From a checkpoint of a small transformer trained on Wikipedia.
Size: 14 layers, width 768, 12 heads of 64, MLP 2304 squared ReLU, vocabulary 16384, 108M parameters.
Architecture: rotary positions, untied embeddings, normalized queries and keys, local attention windows, short convolutions.
Training: a variant of Adam for these matrices, 12013 steps.
Each number is 128 + 32 x the weight over the matrix's rms, rounded and kept within 0 to 255. Layers, rows and columns count from 0. Numbers have three digits each.

# layer 9 MLP down (transposed), 2304x768, rms 0.0282, rows 1065-1137, columns 0-95
117131175132133158131190108061110185103107213092142102120087131128088066184103121088135107142118161142145101043105122091175073101111134154144208095121107160146144061138131141134083125154130185136185212124061099053092132147076156128133065150127147092089111053169074179149120077094173090195
070162122100135081171078116114171141160081148150151153146135132102114182084144102111116122154147147160116151117129150156124187139136173057191108127150172073069065160132077109159150127140132106102112132152141127170172115118146151108117129092107174094116139141181116129165158105122152124065
126172188208092147111099150130094134106179134141130133168147156113150252180110081116144123124099140100101168124084141148113116167149105128181155051084087136163149143148129102126131063170155148126118103068108149095135103101129107120113155095138156105130146132101107102141144118105165145161
137155142083085136153152158120171094145188137081168117106100182133122172183160153086122056121132194114144164129110111106155144150096087160129134139111150107182100133082112182118156130090121161124182133180117080089117160091185140087175155157125146098120092113112170147112140141127114110069
116157101122181084168107139089152118140188056126119161144159102153116143107165068112142203085079158193094109135092092130111065147163185133108131156136111172182156146112158152136142125100144179189108116066090148153178110142134152103072143145142084154117104110138101129139123064141154178139
145164169115047153142137131179133102156099033127113143161122130135133139089147101135149151095093125126113126130121166167138094149121119172154187107121200108169186151120098198103117148063168108119089180109165125151141133078158100155141129073127128130152162153125116173133130151154112109141
130167137101178112118154106183129085133107128123157023098092069198139103128121100138105129123145165105076189112093125116099071157101062171085105105178156121103133172132138136110161094131123141182095120165119139150120121199167117150098176139114192128113112152093099156127094146095126111136
162086152055140141112090141101114157118090181158120117094151185107098116089108106118100158108170100101139118111160155143133126154099122167063038141152064143116137108110149120130126123122171116180067113168080121095128179162130168134126104161130092107124150179136168124111125138151071154095
118135094124107111103090068145120170175163178107169167101077110142190119088197140192104083158163133144150105231120150157165179175101124135112154153138113122105085132116075163136118168153065122076118154146140135102119086113130082084193163083183146025132146166168163128121088129139110085102
079101107095083099095157161134193134164120136108146136166137119085178124084214126164195126125140147114076085140103143098113137133111135082175093102084107119094102084125105095150087127123119118120129147186160059187105166121135188091111165142203155138097136100132099106132096120119207146146
079101122145140133127067090135118156083081156131117137112139187152128177115054115128203090141195091151095107121152123124155142077196152147160140183154144073119116064093140149134180152128066121124126079138128153152108082148095140154124184066153195120121161140175136136176148140130126143152
106145073099105125049059085106052127122102133182122139092153142145168059140136175102084125101138180077136124098136149066128123161140189180174131113111131146098153085085136147097137142130099126133097143163065143158124072171130125124146073167099134103178145122138165073159112104080083160168
129103142203034092114052124154109064125134162176171212163144117109135090163132129040150187096145051138129102153173139101107198112111170089143123045120086110152166131085081118161139116140120087121094121093107140094109136149173142083140170145123142087056134120087144149125124130147179169144
050130150149083177119119130180160069103189121156125126246129140144171129134083100172114147157202058143164095144098141102123142144117160141099145130128160173133158208100131182134136106077121128187115091139089177179160091157083101169159139091143163142163126155111152098178165172126080160083
115095142121193117142057178112112106100089179090120057131115093150093139151084188115122141140118126143087087133148086159198131123121101183081138087160148098100170123069155139128110100087153176112108121154140133163070136150113155169117116161164132114193106171125157166084136138092092159097
096114170116085125114098111152128153107123192175134169146129153113133137133094080110050128112162157090114108157127170158133069086157181098184128198121142122149151135163160065118154123144125111113087110139117155155135166110082124094128132154157117102099136172163068177169115146167115135160
094117111199120125180142142146128198157107073117172147143069129135076129149129156125099128108154154134176038161125169183135195150123144118077169103160137104106137124153139175205144157121123078112099100108174133137126187131075141132116101111148155151083113127156226120126150118065160112156
148126104096086116127156116156149131156138153134105137072155114122087077100141082152139156154099137151130171127099158147099094140078170135121134138221104129087101087163155134160100124124132128096098143083120150164114091088126087167112137167185120174192144155085188044100140182138121178087
127121143156100091097132104114076203160164114113150166133075131134097128169123101150096191114144143159110130124138094084130147091136126136066156129140129133141113065149137159175136139133120188137163133143074114158129141156096147154111143160184088181141199142141118127161171150154138110121
116171208188141095185105093136085159133086180077141156134133142115130134095129075164096120184118101134168152104169161184123203151096141113137138114136111158136148146165119112149177114109097159126140165171199093108096075163078130166149210057141142089129137115110152144127142173121108147184
112166176109083155149105141144168141175094129077095107098118181099081077193137100143143168156145153145119089160156175105158154138109198111043133176154080121089104108138111073115124183103137047165155147093137116064119178122169167157152066112148104151135131143094178147151174160103143141112
140126167104151156076087175130147083163135117060120143175147132113116130103123138130206124079124078118164102081097105125119117155122108071189116068138129166095099107080172127120155155162141097146152185171127109116087148089123042071105159158136186081114170146122144135118141115073101109125
144194147063094152181119118136087109081102068100137102126132136131085091130114136134123106139124117156173103114161125108100152161150146113176129126133168162106165070079108181104106130103163175119088122237126174165179116084101137108128089083108108113107153121150092079085145132148178125095
088141107069127128119163128065126132075108083168174162115123072114193113120108118186182099118118140138107165092115055141095146108102186123177122044082134116146113122168126169171126095177123090145129137116110110108189084092104160162098056097097142127125143153081166090128114123097163126109
111107075093070120161094128058117114152103125089098093173099141165133162159161160163136114121174087110069095112106120136081196133166132118099160192120104098159117150123100194149146155098155125115110119146146108088133109120065131154158116133102105177110083168109094154124120143180109209086
112138123119138107178145100195074107144144143105183119144125095091178153121120201120125107144076119112149150110109105182113170139137116138141089076124123114110132095154123148131146100157126160139166113104147142125139146137093154106105140055137132094137142197128114122110135184129138128122
109114119163102124118083192150155138154161130086068102184144098072161133101097107139141148167165131103086137126155179192188082132154124155128135167126092151110113121127167080121153143115136101120161105146159190136111073127143091167096088082137127097162157063065137094171119078149100111022
149171133108127187102120088148114071151104121114117117155150119118102123137140082111158118109138040053148114127071121121153165154178168105121117147112152020083110131153126212085125126107138134185071048082172117149124169103145180132173174173105133149161174204119140094156179109109128108107
061105185125105146174133175172121059136130051129093149136076107078140108113126169149142107107139130134149120087183114154097141100141141121132118127138083113126169141141117086142096133117159166134124150060163149096178099048146181125129207115094157159129114148158135203115105166140161120129
123175097144163092157114126213125111075132177111229065172139187198141148153080172057102069106143109094117105139125121162166126144154091104086067127082156157100080155139129072128122154113143079192207129172179134144136130155111178164127084147070119196180166111167138164095080179075142139130
109112101126122118161151152135113166087123110100172149137132075130071151133123061126166119137108107152075132108199144140148093089061109146115147149191164067132107164118144168128105079101069174090141150166113160160129121189057140209108133163103144125147164108144126092133136134157102120124
125107136166192161087113180118122115198118052127109127143163129079121139118127165099142115129109122162108172087149146169091106123090108141164080141116138147099140141172170146125106159148123135117131121187110114080146113130169119144138122121118145156107167106101105129149100133132123097159
165140138102164128132124193075157155123124103132096154150158078129124120139184145134183122083114152086159092140100126108165122170148161138152137162116134097159105109147106169160136081134131167146152091103097086104130088164086085111131152150110053159072107139115114157127091189088105073104
115208125094133124111146152151191070132185162163057081179149121127117191113128151088138153081115061120181096152132143093032152133148143135137152121179147166133156176112076127099152129059056160135112100073144143106138082158120174147091092138156127093174186123056097092098099135113123123129
105102125180137084120159132136187109109071172136081174163199070172132141193114116134071117120110068102165134122106175175101119104059132066116147124118147180182110140095139140156200140178120112130093108137131152133152092216116133063143102164066139180089138090175193145113121129122168144100
123170091165130125091164146117127112209129093113111126134085156152123129118133119063129114113196122121122151152136136116101144165129089135124146169126181124170091172130097164108135127074062127193189069076126124059091086148097072116137128122104129168092129122151151136118136162094101127110
116154119187121179138146111077045125094143119136095214156157151119106140132165124097125127082098158161127125147123153187127164151122161157103132142163123167125084138156110113176097069117182137145168106116095146134202190149106163115119161145165137045117156140177135086062110140136165124142
099120171158141089103125137155160140108169164101100083156128129132142155121118132111110081050124080070135138133105156073124175108126070120128142131166129120112145147080050093142134188112104140126166127105178055140134097135152119171104151090155177073186110149073115128152146198118086143105
102137112099103176161114127119101116147095169140134121161095052160201133057142140116135101119144100145147149109100068121141164145142197088133137152069107154135122125086137114158151131127119043121092157152056157179162151154184162120116124104157150196085180115096084124158086179111118138178
145151102138115109134128073132146118106132109156065187110155186080150110119137150154143171158101171136120120143196162028137165129139122110104119156135161095079130090091151108113139174130140128065135132158123146121068138130137133107096214100079136099197161103113149092128162103065086105166
157101095112104151141083155151152153113080109120133161152123114091125154095123142125202116090099123127142117175145154132144124129135113121154093067179151175152123083115084051129137162080150123137160129156117100124159138117143094138085156093160125106155132147145128129122157104067173134121
155101087145176139114106124166112084180087056187194094184134112117136134141136064102093141164154159114108087151158141134189181148123106096080109072133139097120100129088144028142159122086126137147105155139129166119158119106093117076144131125124110120144179176152136138148146119145110057128
109175130152106095126167084112168111188151109073129183189154099133128081099130085147118121108145153126138085147124103069163081115139128077149174134139170118118112140158097159151129093141066138135138136085150206151146142075089161154071120116122106131142136095179153178178122129106156124145
145138109140091154127197109066135165124189138107084136127060199181152147151104132143114132096097184180171147125117142098120123134117139151056136116116139121082161182148126110105150120081127129125123119093122085138095092119127146105133148108114112152123150102147166148117105134135130117167
131128104178115149159108051163115137162164107173141096134123124108178078138123122119103156198182125102122159070143117128035116134073132075123104122093156098171151207164061154113129125193075182111084107159045171139151185114159180143169098135160100150072139126156108142119092129110194151154
132116078140150161065139091140040093064154168099137114171096116143134145151113134106099155137201085109143172107098128153104153109163129160120107129132055158097145191152141146111104039173102188118113094134112136131149132147128136068136119077112185135158154124183132172131099115180132142141
120137153155171115062133183106126110184155137105098157110134139153130103175123135132122106053168139084179113105078106127114098129073131111122150100162140080152153105160162116070061100122157120135057111101125114167108104106152138136077157081096121170156094169140093108130144107127153179139
113103148134118151124100131082111120141179000193120092090166159121176138156157150122154097139121156147134141129120145128119144141077201164109133156114143165127122130136118097094141126130103181103151163189055189144067139141105107149127109118142101116161127148078138126162070131150152154118
095152102133111197172156133133170107132143044129131096150157168169154196182165084120134115154134119173143128155147170140117076094113147123116126103147049092134140120108145089053092145103092146078147121153107124108057156094124087103150024102176143138151184124162108155179059157113075092084
088194112146096156139073140090037150105100068169164111068091140135073107124104131133146110143099109187127175131117170078118178089161084143141129129139139145176078129108151128144178121142096144161185139107094078119107123067091101086152124119140115043176021110171117135164154105142101072163
142154074124149163099108069151158157082103103150195135148138120166104064207127138066144118094138091155165105113164150094112177129132057064146153181089112143140111150130125146117151131102136098157196067129090117146100102125129144188105166148112115132099148132153073138188118124068063106149
101113098130118067113101092169158124027158093120093113113138126164165099162123138120133131154135125155181109131137098029057129117134132163077121134127104185159146142147112153081158134062126101152114131144136156179127175134096150118114082068083140136111097130121076130076168122135170170203
148107152126112171109100141135124087137103126102156124148191146152125154173163135118162134114195204067098139120144111121118123101107137143099087084075086188152113087110093164240142075108149154084092153137112119125147136081094076125115150068076107085166121154129083076106150122143134133085
106127128133151105080145079140159142144100121071085139123143089156093087143107049141078183108102128080101081171126115111176145191106064104112136086118108052155177117116149197169146147087194111122147143107074129144117171121185115156124104194091090129148086135141120075159149155075190150191
162124077151106149131120122135085071052071192176092135118086133165129083116156109144141086106142153126127093106171123093094188140133087125082157136111126190192136121163172164204181162136142168130102151095113194133106137129113114164138140137209173061125137132080111168126142124067136168113
134099172157172083131152126090147095146104000102128198100167152165100151214095117133130125130139089107116164130116153119093148093084112143129117136112115130122077153126125120037163166122134153090091098160141175140195169140184110141117139131074146131105099161092137167129112119091098164136
131137139184144132134102138146193168113144109141104114070102118164152175148111119175135139080104103105154094129134165080202177115095117121118117191159124109086129077149117178134151129177076127165120145134129145143119141139120125130066162165143146166132126130153135123143127205153091142152
054095106100130184111174101133135106107131159111159122117119121126144166127108102095125119121138072157145119156128147127180165124121112163114150163087164171156105149111107183110127152081132103133118181147134125060118133113129097162157133160127186107108180115034149102140115095122097164124
140160109094114157165137126135166149074101088120150154138126174195141156108069096131085124083182064097101109199154057176098129149119120144060131095111099120167097168156174129199053186164160124127145107100164145135066089190148118157035173093137136137126086050119142084084149115092088129190
106135122133168168096123102113124174079125081119102117150182122192055153134119184181149132078179106114184127155190087132158123112123174103207143104088083129088125158122133185184147089091118126152130092111069120050157116056116140178125149118101093126137127129171123175128179147158131088123
081175173145132122185113178142163170156120063174179134199138142156136066129100135144144135132127178105098105148157123093118108089138147084176124087074104135115112148136148089166132110075169081094114163107099116160138165094140110102156161127186052136124050162167060117110163149119090178163
059173151077074095129135067120168156118094168105102179161154165145152142093112121132140133125129109100108168117138168139185126116172123140163151118144151109092058101111194158094091108114126141095164166123109073086166100135132093101105119177147106137127100169100197112091084165101136127120
130190125127068141128079124145101113120143145103108121145146150121162123111090123093106110132193107167199089165178073108053118103172048080097119051122156129067146154166170133109162144105100101171108182084164096104123120141147184108123129099088126146137148100180149118131097164062142160110
171095157130064166134136149116184122157116180197095162136148145169108107077100126157061095110106051147115135090152095159106138137096105121162099086082174193112128121160203106065116079031111125134090109151077114128117105128183091118144144097115136155073118161130152157162138113092118062151
121126111084182097151126162077130184184191096075140074097068143122096143125150157103117108107105177132129153115164104123124106099107125113098177214154160093133145127131102111121086170133157144168090111158087014119094102105126132130132106096105154112100080132070050170135175122118141078118
159188152177087087011155105138133088162131100126101138169120127060146041191134039200117071058098149064152092064109134117091144116131094097120127137149200149113124146134191164066162153175101164099110108179105125134156087082092072111107104143102178143161137140161159133143119116171112168164
129170107099054141137187101137125139116101040129151096072124150061113159151185151117142159129130173087122113095129119141184180121141116151106135096128126172124149150142123135081128122119149132092134067140157142102165144134113100103159202164138135099118087075138150108106157180091164134138
105119100139139156105122092168109141156145107168140166155124186166146119147068130105128105061095085096119150133142134163132146170152129112159092117141113144181120158082105129109119140123081103131166122159138071159177153098121042168096138105122137111106125095102150152202094073097161110137
118114145104125095137122169156110137127144122122193149140151180107143090094131158166139080086110126167109124154128127153159137149022150132126083109105184132119123102140183178155086130158112126124106140118151186124176127082149033163121144151116163112168098097115141130145125099132093122185
088155130150140081094110103108146090104142096137123040146098160155120192087192146118143145114089141115108137163181098100101113151157113129140089121153132173068124083136119152081173197082144156117082127097078093115097144147162065158149148126087162118107167201158116138127116104047135148127
133107139110122154149129171130140082083143156118120150120125076138117123122117144095156165111102105048130125137127120177177061098142196090067143096139125128100105081136108141098153131119148157146147141098078116109181062171140114141060121153117185096124145112070078068130100120066144110146
142105211137182092133101097075134167092141150167087093116116197086155133151098173097143157091161135123059137151125065132107165170123104138142067094145119149041189163091153083155120079155082159102110089102086116122058104078177189135093194125144141156091175086200086144121129106119123081159
120143078152113105111089123161167107037081078099142120131119127119127144133183157062104148140092115137114040121167097116084097084119091128127159096162160133119160141157148089096151101095142148129128147088096094135115115104090059082132138162127174092101149163141048213104150126070128111141
# layer 9 MLP up, 2304x768, rms 0.0382, rows 1066-1137, columns 0-95
143109198108121155132136113126151094129119185094094112114131090154141114126086124118146099198143118141172084158107094159098164154124081207106152124158192103084156131106127171069121151126141075117088055147188129143107125158176152119197115163090124096158106136111151137183221210182093107102
134097132107178135166109104081116154145035157107186097154179140136136124137096128124117126142075113144166107152110164126179092168120123082109123108181121126152096132145150067141037153172139080099151172120183159202122082129192169127153050151104089048087133092138107081176078147177133069139
194124152150128136124099172098081197068157144144127109134112157112158172080138094115104140119167139145137082064107111132100153119176139126143119170120144188144118104097111103132154062126096162135110093097150100100109136105076162119089113085132100136117136191153078124165181107174096116126
128106130159169125109134154025137139164149100163168129145156127072122124130082144079130168127084103169121138132114124146136132143169095153174126159118175186143149101194115095127120113126190132132124149091128049130056129085156149105134115125159134115169133111139185163115118155171127110144
216188207049128196101105127144149113195123114128135108180110190072186087120072105118126096148124096141151113146159100144175190105128128113096091110108154116096117190119073138082093089077109096031121157095089061160095152130153101150107105072116136095064083105111141104126097137104160121116
193107085118120106155173119159136169082142114049140098103182097215133127094091127148167136161124147164144076128149164130153158172062089136147094151169150141144192115170113178103120150170206122157146136130182141163065152164145130135147116157173150150107159123172130129118105179154121063088
142075165101164118171182179122110092107079126122186086151191123119133099144088184115127170105155098112094127151166128140152153101108118188148103084152133067188104105095066117157118110086172071107084104109152114099129151146093105136152118093130115110110127145106170124103121133052152084049
144085126186153145163145092103159122159070115136172141126125076151200088101120119136105145186126151144112067150163109153108157082122118128105092087170058173113112123128139150125181107083143127083131145037158109180133127085102118130154072137127147072094084050187100111163119112142160109126
212135152111136160090167113135083135164144105110151117120175090134139188081172092151186088085126161160211099104129098131104110125097084075073136071143124096091162123140107100116102096111134098137094100130119137112180133169151131117158118192119136142148203098085152164152106149134087113135
151175164159137126125094116111112166094121138177206149174140108031137107068133120163117163111147094114159118111080127146172151155170159130188113169185123099162137175152096149212096122094155098161166167122154170134096103070178162095158125126128167155141122185092126152106157133153061073145
168107189117093158150136146134151126111152121095126084115158151161166107155122127076087124135057100114112123132113131170119152113088083113066118159102179134099097124162139144089120098138214158161112144147176058133151092095126150165177119190074142101114101104074142112047103112150110081091
137129128105130092157116129121132097188132097094147160125180141154169153101121132218151161073129151159149077148131132113128141085126119120168098110066150180142037096178119175137138137116182136137108095154135081140124150068130153130141080095174109136139145131098167142163162143163085144123
110100087135087139104187168139135122099095199119158102064092133123186127112096090128098101179101109124098092196124076151164124132117162086164069084144080103137171166158119060100109074131083115142112130175155097157188115105127111123096086100196132114125101126094061046111093098084137120080
098120156094185195141147170167130160162109114126087101087119101134182101161155161122094159171098082166106144051163117141122090139143146115162131140154148163105128126121141138101111115121078128080139118090153136140095135069108130127092152163110078114165176191108177177110116140150120144090
189110149088118135159147171106062137133069147079129151098134127172088134121134137125203171192103115196110110148092109125116175123092130104159105178100197132119099104116097106135145144085203089185118088077185098179183123147129092125127110112097093097123182133095123125121109144191150144103
139131096091145148169134100125131110198136138129148124123113148118195141144122130117158091142162166131146169151112100177086126138097143136094148093144125207140092112112075133110113155202105145104059085080135112143120181173139070124125076193085166145138074130147158187136132118108093136094
129175175085152125133139128133154156165089170069157099145125169112145108087138176185111154165127111122137085134108101124172142173067108143168126084109177133187084178096097030108134144181082093109121130153065093143152114112152153071123113139085168154140129131135144109153156178120159122156
074100110127115128109111144085163096113132156096142115121115158140169138164158151134109084123053166107090100112145100129135168136130153118087147150074097131104139131159135124135121140129106104074130152158113116169124149076115123116157131145131158180138109166136161099118099141122130145163
111138153125122121114162095078199184110051155109147147103153073100099178096089106186148091086137167141118114122160133072153141151116178116132123142119125149186123173095150130191142147147125110139086125092163120168191057148109149127090113090069148185149115110121074124138151104142117141121
150117122155114132132114125170132107158112174101161134202173165141147132135123174096167146100131127101170117103140083152156170052147129111138142128169081146098110106072135127110155106155146144193146090098151163144154153104200123064130118126147137038088141088091092171140172182100176107134
169108126141081101087132136115129150116062121200196161171140124074176141156147155131110133075093146132107132142108119160107138136098104172140040174140104073134118125130142088205153153094173139220117114166153115094119150157082106068129161088153181147061146138125119100104200133139187159057
159124086136100158155144123048128102133086174089143092177115110097109075112137143151173137060125159155107130122190105129182149067158170161094117063136145147123070148098057114109122095110127111125150118093115125100189128148124107084136110110107100087056089128144151130094085161172097119119
103079125108160128107158154135163124123079100126136133121093108123142141124168127169145158119107078157120099167123145128108155107102097109141093110111114140071166128184135101088147076132212123110090079094118120138093115137132109091156108070160194160133106126072168130183118180103171155100
116172155126167148103202198051071127154113136055099041132169137120104126135143099208171104133155104212112132148202113176102180134135084165135130094068164115166096123181121168195184117128207159075106129087176128111057103128054121114186128143121122106108107189115182093115114161152123118130
127132132122107145112151102106151163129092121099173133183135146138118149153138186097106157131091106079139109124137122182149127129139119125123177169113162076068139107076095118133122122127169105211121057111132119173146115177111150122129129153118139099149145130151121128158165123105165144092
155113091147120098122109173149119109097091114110148105153091107118154116055120075168090101119117126079140172124121182136087127130128105139107143182134140108084115134169143131174208157117088158090135094140150155162120107107112133151118134146112067097178184146077160127174085169150217120097
121118165130142079091154188087135132110158159117116095146106096178100186096138220126100080114114062176185115082136124133156161135111112155107145119107112130111106075126206135186080147129113131094135109155158109115094135122163203146128087099135193092119134125136087070152169174152120079124
153100202060132136111160219141157076098157126151092184136124109144121125078048126127135124144153080178156129095144075148095137129161154135135147165085152160124137116139122170107066125142085088171149172140120090128072156096153128138128152084062118110167134135089175079077148117103109127152
169091164131103187070092159091150126143068137151098096120075131157116140126179152113094146159096091135119132140103055126133107157150175187133120148144156163131102122113175064050160084143183131205134093125151072100132086093100124147120171162176123141103134082182079133109112146126139037069
130076121092111219111198118129075078080131098086098143123123132120077050113111131084144062078107125171094175114104117144170106133097187153098151152150090078099087190144174071148124127145126120121101156131085132166124098141137189086138124115098208138153108095144095123157155112123099084128
168150126130142196130091103092122163084101120145137131095113121102113123126155135140150168164107084138122127098118091091140123129123093143120150162102150191145120175166078121104130118164163163110147066115102095091120124161128169064095106141179108155111172115117093125095170145126144091141
130117129123133126159122096160124112140063135131099072186115129166184128082097089194160120188189114093110109174114143118080127169146125134096193119086139112166137085120113095156162096092114098166135169064108146154148162137143092098120108062105157129140155122065124127136144178143186145112
117099123156151138080143161071107110103126154091135117094092088087085116153157152100148112128070151106074108125106126128117096157158089180129141138118159065097058150127081126189153109178108090111071135092099128165155061154111171192134096144073153123105101080160077128156110131154064129165
157104175115110106166136089141102089139102186104125115090175091204113181151081108159118069129134125158175124104091116124149111145127146084098055108151143155178125127136111054110082049123134097124131155120143156110104116086135147145129112114136182099145156106117114153139074154118109113136
085109114093127114203086117103100122095135161112170115170165136114130109121102114117165154176098133126114122115074097075120165111155135160143098115132107137140129104093133137112084128185153167173108129087161091142080150131139107125077151142103122091154147117110158172158116130116133138128
103095122069114102153172104098173181094120141161112184147135123088141159063171148164172179119140105116089193154136091132142115083170109157070115179100098161075107137166128123084090162199106081058078110088143098130115102145144188129138191096134131076159154100124169099134181117123139086093
143068151078117135088111129133117135148159129059135189163166103198155133093029150071124131139112124143125102104087073102108068097093096149109152189131082140131160106124112123122141118147155137154094113076160079136178133111087187136106133111118137118140100086111220131123119208107145120134
128073232137174161162176165055086101158136134086149103128140078188130141157125106115128078135146110191143102054133127144121150084153112131104147167065159121044152117151134169143131172088131111053105131085116081207161089121126122058167091130084130160086144102151153195151123102154158144096
120097172076112160128160201142114112160147136074108138113139144126189140130100176190084097119179170147114117095143103145142087063132132169146102103083238148167069132170180104116176086117076180140113104138170118060106103119148166124146084127121128142174138129152089125082068128152144040083
166123110126111175127086149153126157095130107106106127165171129115111097122105113104130098146150155113088099098127121154150109126049170114147123129107178161119130138153164112141109077129097161140185122102097161172166129154107147161091188160101100098155176096123174096138106146137167150155
081133154054109131110076144114110143145115112064089136177146106158146138120148135125158065146130150127146152071129131097148121135116104150121101218124133169206113114137137126123168145091073144119112144162151130130134150035144156163113092113161131139158119100110122125179129123063131121157
122159152091146141091165147121128086149130116111119137114173114125194103109150101166131138092113113151149129122148154162161177108149094136114074157178123088095111154096170091118119106137130128086130064138189113138111094062086209107120096162127123081153147050155137186071179177137189127162
128151086127132130109081096183125112127072118130166172111146127184132109146137148124092146119121128102113077133153105101118137147141138169138123148106116092163137175125123126071137158134127126155136098129172106126144184081141128117123065166151108100108147152077155091150171182133175138147
080147136127116213139124118099147167134128099095138066103078094125104138148049157092171134110128089137118169162069112202128159186046109126076157157088161158115106114096147070166081133105165120145077143157095114149099109046129152148162145060130129185090107128128116176114139146084130091123
092123163130124159111140096111090106126094131086069130137110151156126069148120210166138108182140104148132133105109116250129147114130112154058149186132165118179138119127121151110144164127104160097100135083125090183129093149136168137146024097120081154153120095145121135149160169141114154137
142140091154134093153198179119159164092124141127158126148158052102114111096098171160105092138121143091088121110107136169163180152113186148187152133075138176162077126127148121114142117172145140135046124068071095160100138099179148091120156110154207163104107103116099127162129177177120154131
172137110127150123092122151086176144117125146125153124138182089084186075109121132140179101115135165106150109131097108104141123143126181153103129182150144131132154134109144126088083071168113138163108146142121151177101126101166135103089128097166104151154142089094158097146091107160114115137
160079104145150106177121104165063139170143120075155120174088205142144115149135122142190078110138178084103097179107136102165084061128137142118151139120126098171114165125148227058070127151064126139132054133151154054192168134154155112172107104170168089145130135149132090065137129140079161104
143145146108122138105088095123171126209109104188117135143143092166119075112171172148110127102165094127135151144120105135082118157094116135140135136099111164150112122141113067173102154165191099087102137131137102154114102111213097114164102123130104138085114091145125089127159182121122142176
151113137105119130091095106129098130139103137144115077115110073097168143081112172173108177160104118187094102122056143115170070075079109137128113121088099171118084170131171154084149073139075158112132094062161172129103101121100129144065156169100166133171127198087126123173116162162127122166
173146121122206137131114168175174124171112106103215137108088140165095125117104112076131161099112152141140158129127134125114135173160085189132129115143110141154188137149150105145096113179093175133123126096134096178147123149092158141185143130085128108177161099130139132155069159176132142072
149162133147149102170091117088105133165054148106098110150126112151096143139165112140096151140062125092150110119127160151121187060157111150155106143134091158121177182160197096121099077147148112168118043123197119123147089129119152111093102140124142088108178121123152136125132104098126099137
083123111126122107119179163102094116082092209124153109066081150096133097140149102185140114125111118150107128104117137132160124145192125179142129073070093128127125116089141135129095127138167104099120134084121034129114158188122175152108129124106177117109144134154128172093173165149123139145
148129126137111140163138114125130201146123127168137160106156154139174102105062178131178154167153073171102137122096075125150072158095156139129149146136119133083093160130133162160093125211153122181158098119117142132051098070111130115075148109130114181113054101129120118092193145164068107047
130095100131056130096106113133152080124152123134097098141087103157177092070135167099148140161124142132145153125147103127120121124136163155160094173161188120136159157126111142112099129153061086137065148095182151157121128168159128129095139172135152146122167104073161105103064125115149086133
113103173123135120153082145151135100083124127123094117114176105127109109110145093177100095075144126112110100146124107193105110155087176162126121125048154120145160135125123103137163116121074133075090137140091122166092113108179184156159084121126166144122096134156129159143119145117158158142
176115141154157140088158111079117129110097137124073107138121141107083132116157110211114154092061154096138137017118151149154138068141119146145124122151115135100116140165154150093138124165129129155094103096131053161162132105206132128091103110166121136121141157161129065131184138104090136174
150102153124092144137127141153135084091107115129170095172197126126193140165099114133161157081152114148110068113152079100160142138144135179064115188185129067074091174059093084196172164112194166132084117099154132163127116109151092096095181132167105115145073154138095123148103118141086071098
146152138125136123086130203129066136104062124170169178141135130158107144135082128156038098133171198170088118133135089154140120108049163137140122125095155178099138124190096097177110124179180140153104068111147146118097072083149129136155159136124156099134090115110144141119179142149136160110
122085129144115097123145117108142092083134133088086131108137145110107114099144121104134098103094116118134173122129096138118174128137133147103077150155163145117105127158139093152136098140139132139131109092146125101132145169093124119118146149090176123133159130132122131125121120164148097110
124149124117151080118174162129118138151118126084112139176117169156161140105133205092101129041112130165205154081142125069126175072080108157130155078080178172090149150114195161129127160143070142048070090111110016144087176142128106147105099118128109130101140163143114138084159186185086093033
137079172116155082149136168091130163089096129070139132085113114186134075153128141138088091127079136121133157084120123154182139074108104164152158156124159117152116120145065120124109135140095100116092112139137129158129092096150074166139148100149130096150092120145147154147153106128074081136
145108162063166128139100107136122115130078158167115136153134107121174066110098195087111117106155084108083092115138083157146089119097140122143063133141132117136126172144181118163115116102084162157147182135108094153135115132071143142116104156075124141123055208122102086123068181101128160151
105082152056115132090104162124088164089141093098185097114124103115133110114142103139110135185081128154121135130154116180168127085147074127120130160059113158133152100153119194141175103096143123147130098117124079119108078097162120090080045175111152159146151143124149149081172151073165115120
138136141164184111168118118111072166147132145129094115168144089150121146128141144177128108123118135137145106154152126161151143134153099102127105147127185175094140071053086109150073111163141102158103104154130082157107078118108160083096142166157133151074175138098157192108187138159126106135
152138155143118142160141126135125199192129143150133094147103156183136135156142132089174196046079157122144075088134089180124200154094100122143091158131141094115095149139114141130121105182159103137136114124165159121100122133146156172114169122123128126161138105140178117098137176172168068127
146085175140102103138159131119114110120075140077144155166150143147139139156135098079106086103126145082140121180133061154114172118152105118112110097104216117147128121129150126168153128130127135114184113112104126148129160182129139121077127075110187085118086118134151104178094095116115098170
163135130080130111134121161125061162154074182132151154163121136159154169090098108142138088120081086134094141116129113161142117128143145132085077142051148128151098095193166136115072133208074098056118113071169107144137114176109167163102112139131111129179165110136057130141112136171109110107
192146144126126145089091140088105100126150112139148098178193146096158093151110102109123161134177109153092090148135074116169137128168192091102144121111160072080135093153133132132174074151130132135172136096122131174141133097099166093141143134098114142149124143094166075092112141123148084151
099136132180137148158101095071119146096101118148137113102131122125133086114137113074167124139112113141156122111149137158115090121058086145125096125136140112142112183131108131114123129106159143159111141129174153133120167139111176134099139125112120105093167125123123056118137176161119121114
132095089104143108139117151109160186176121190160107105112171065081156125131125144180167073088159120097109076108106119211101152068081151123091109097064094139072157150085098090130048141125067126140086120094150132101068175078123140138127124102148117137121167156132168096160146165155147102067
077162066169093163076152128154102169160121136128182088127165132068138118115160187141181121185075093164137069096168084157145105151129143106111153087140173150135096065220125064145130088121132144139152131119069141081108156084115132106102134134089131088081193172102149146180134096053097088116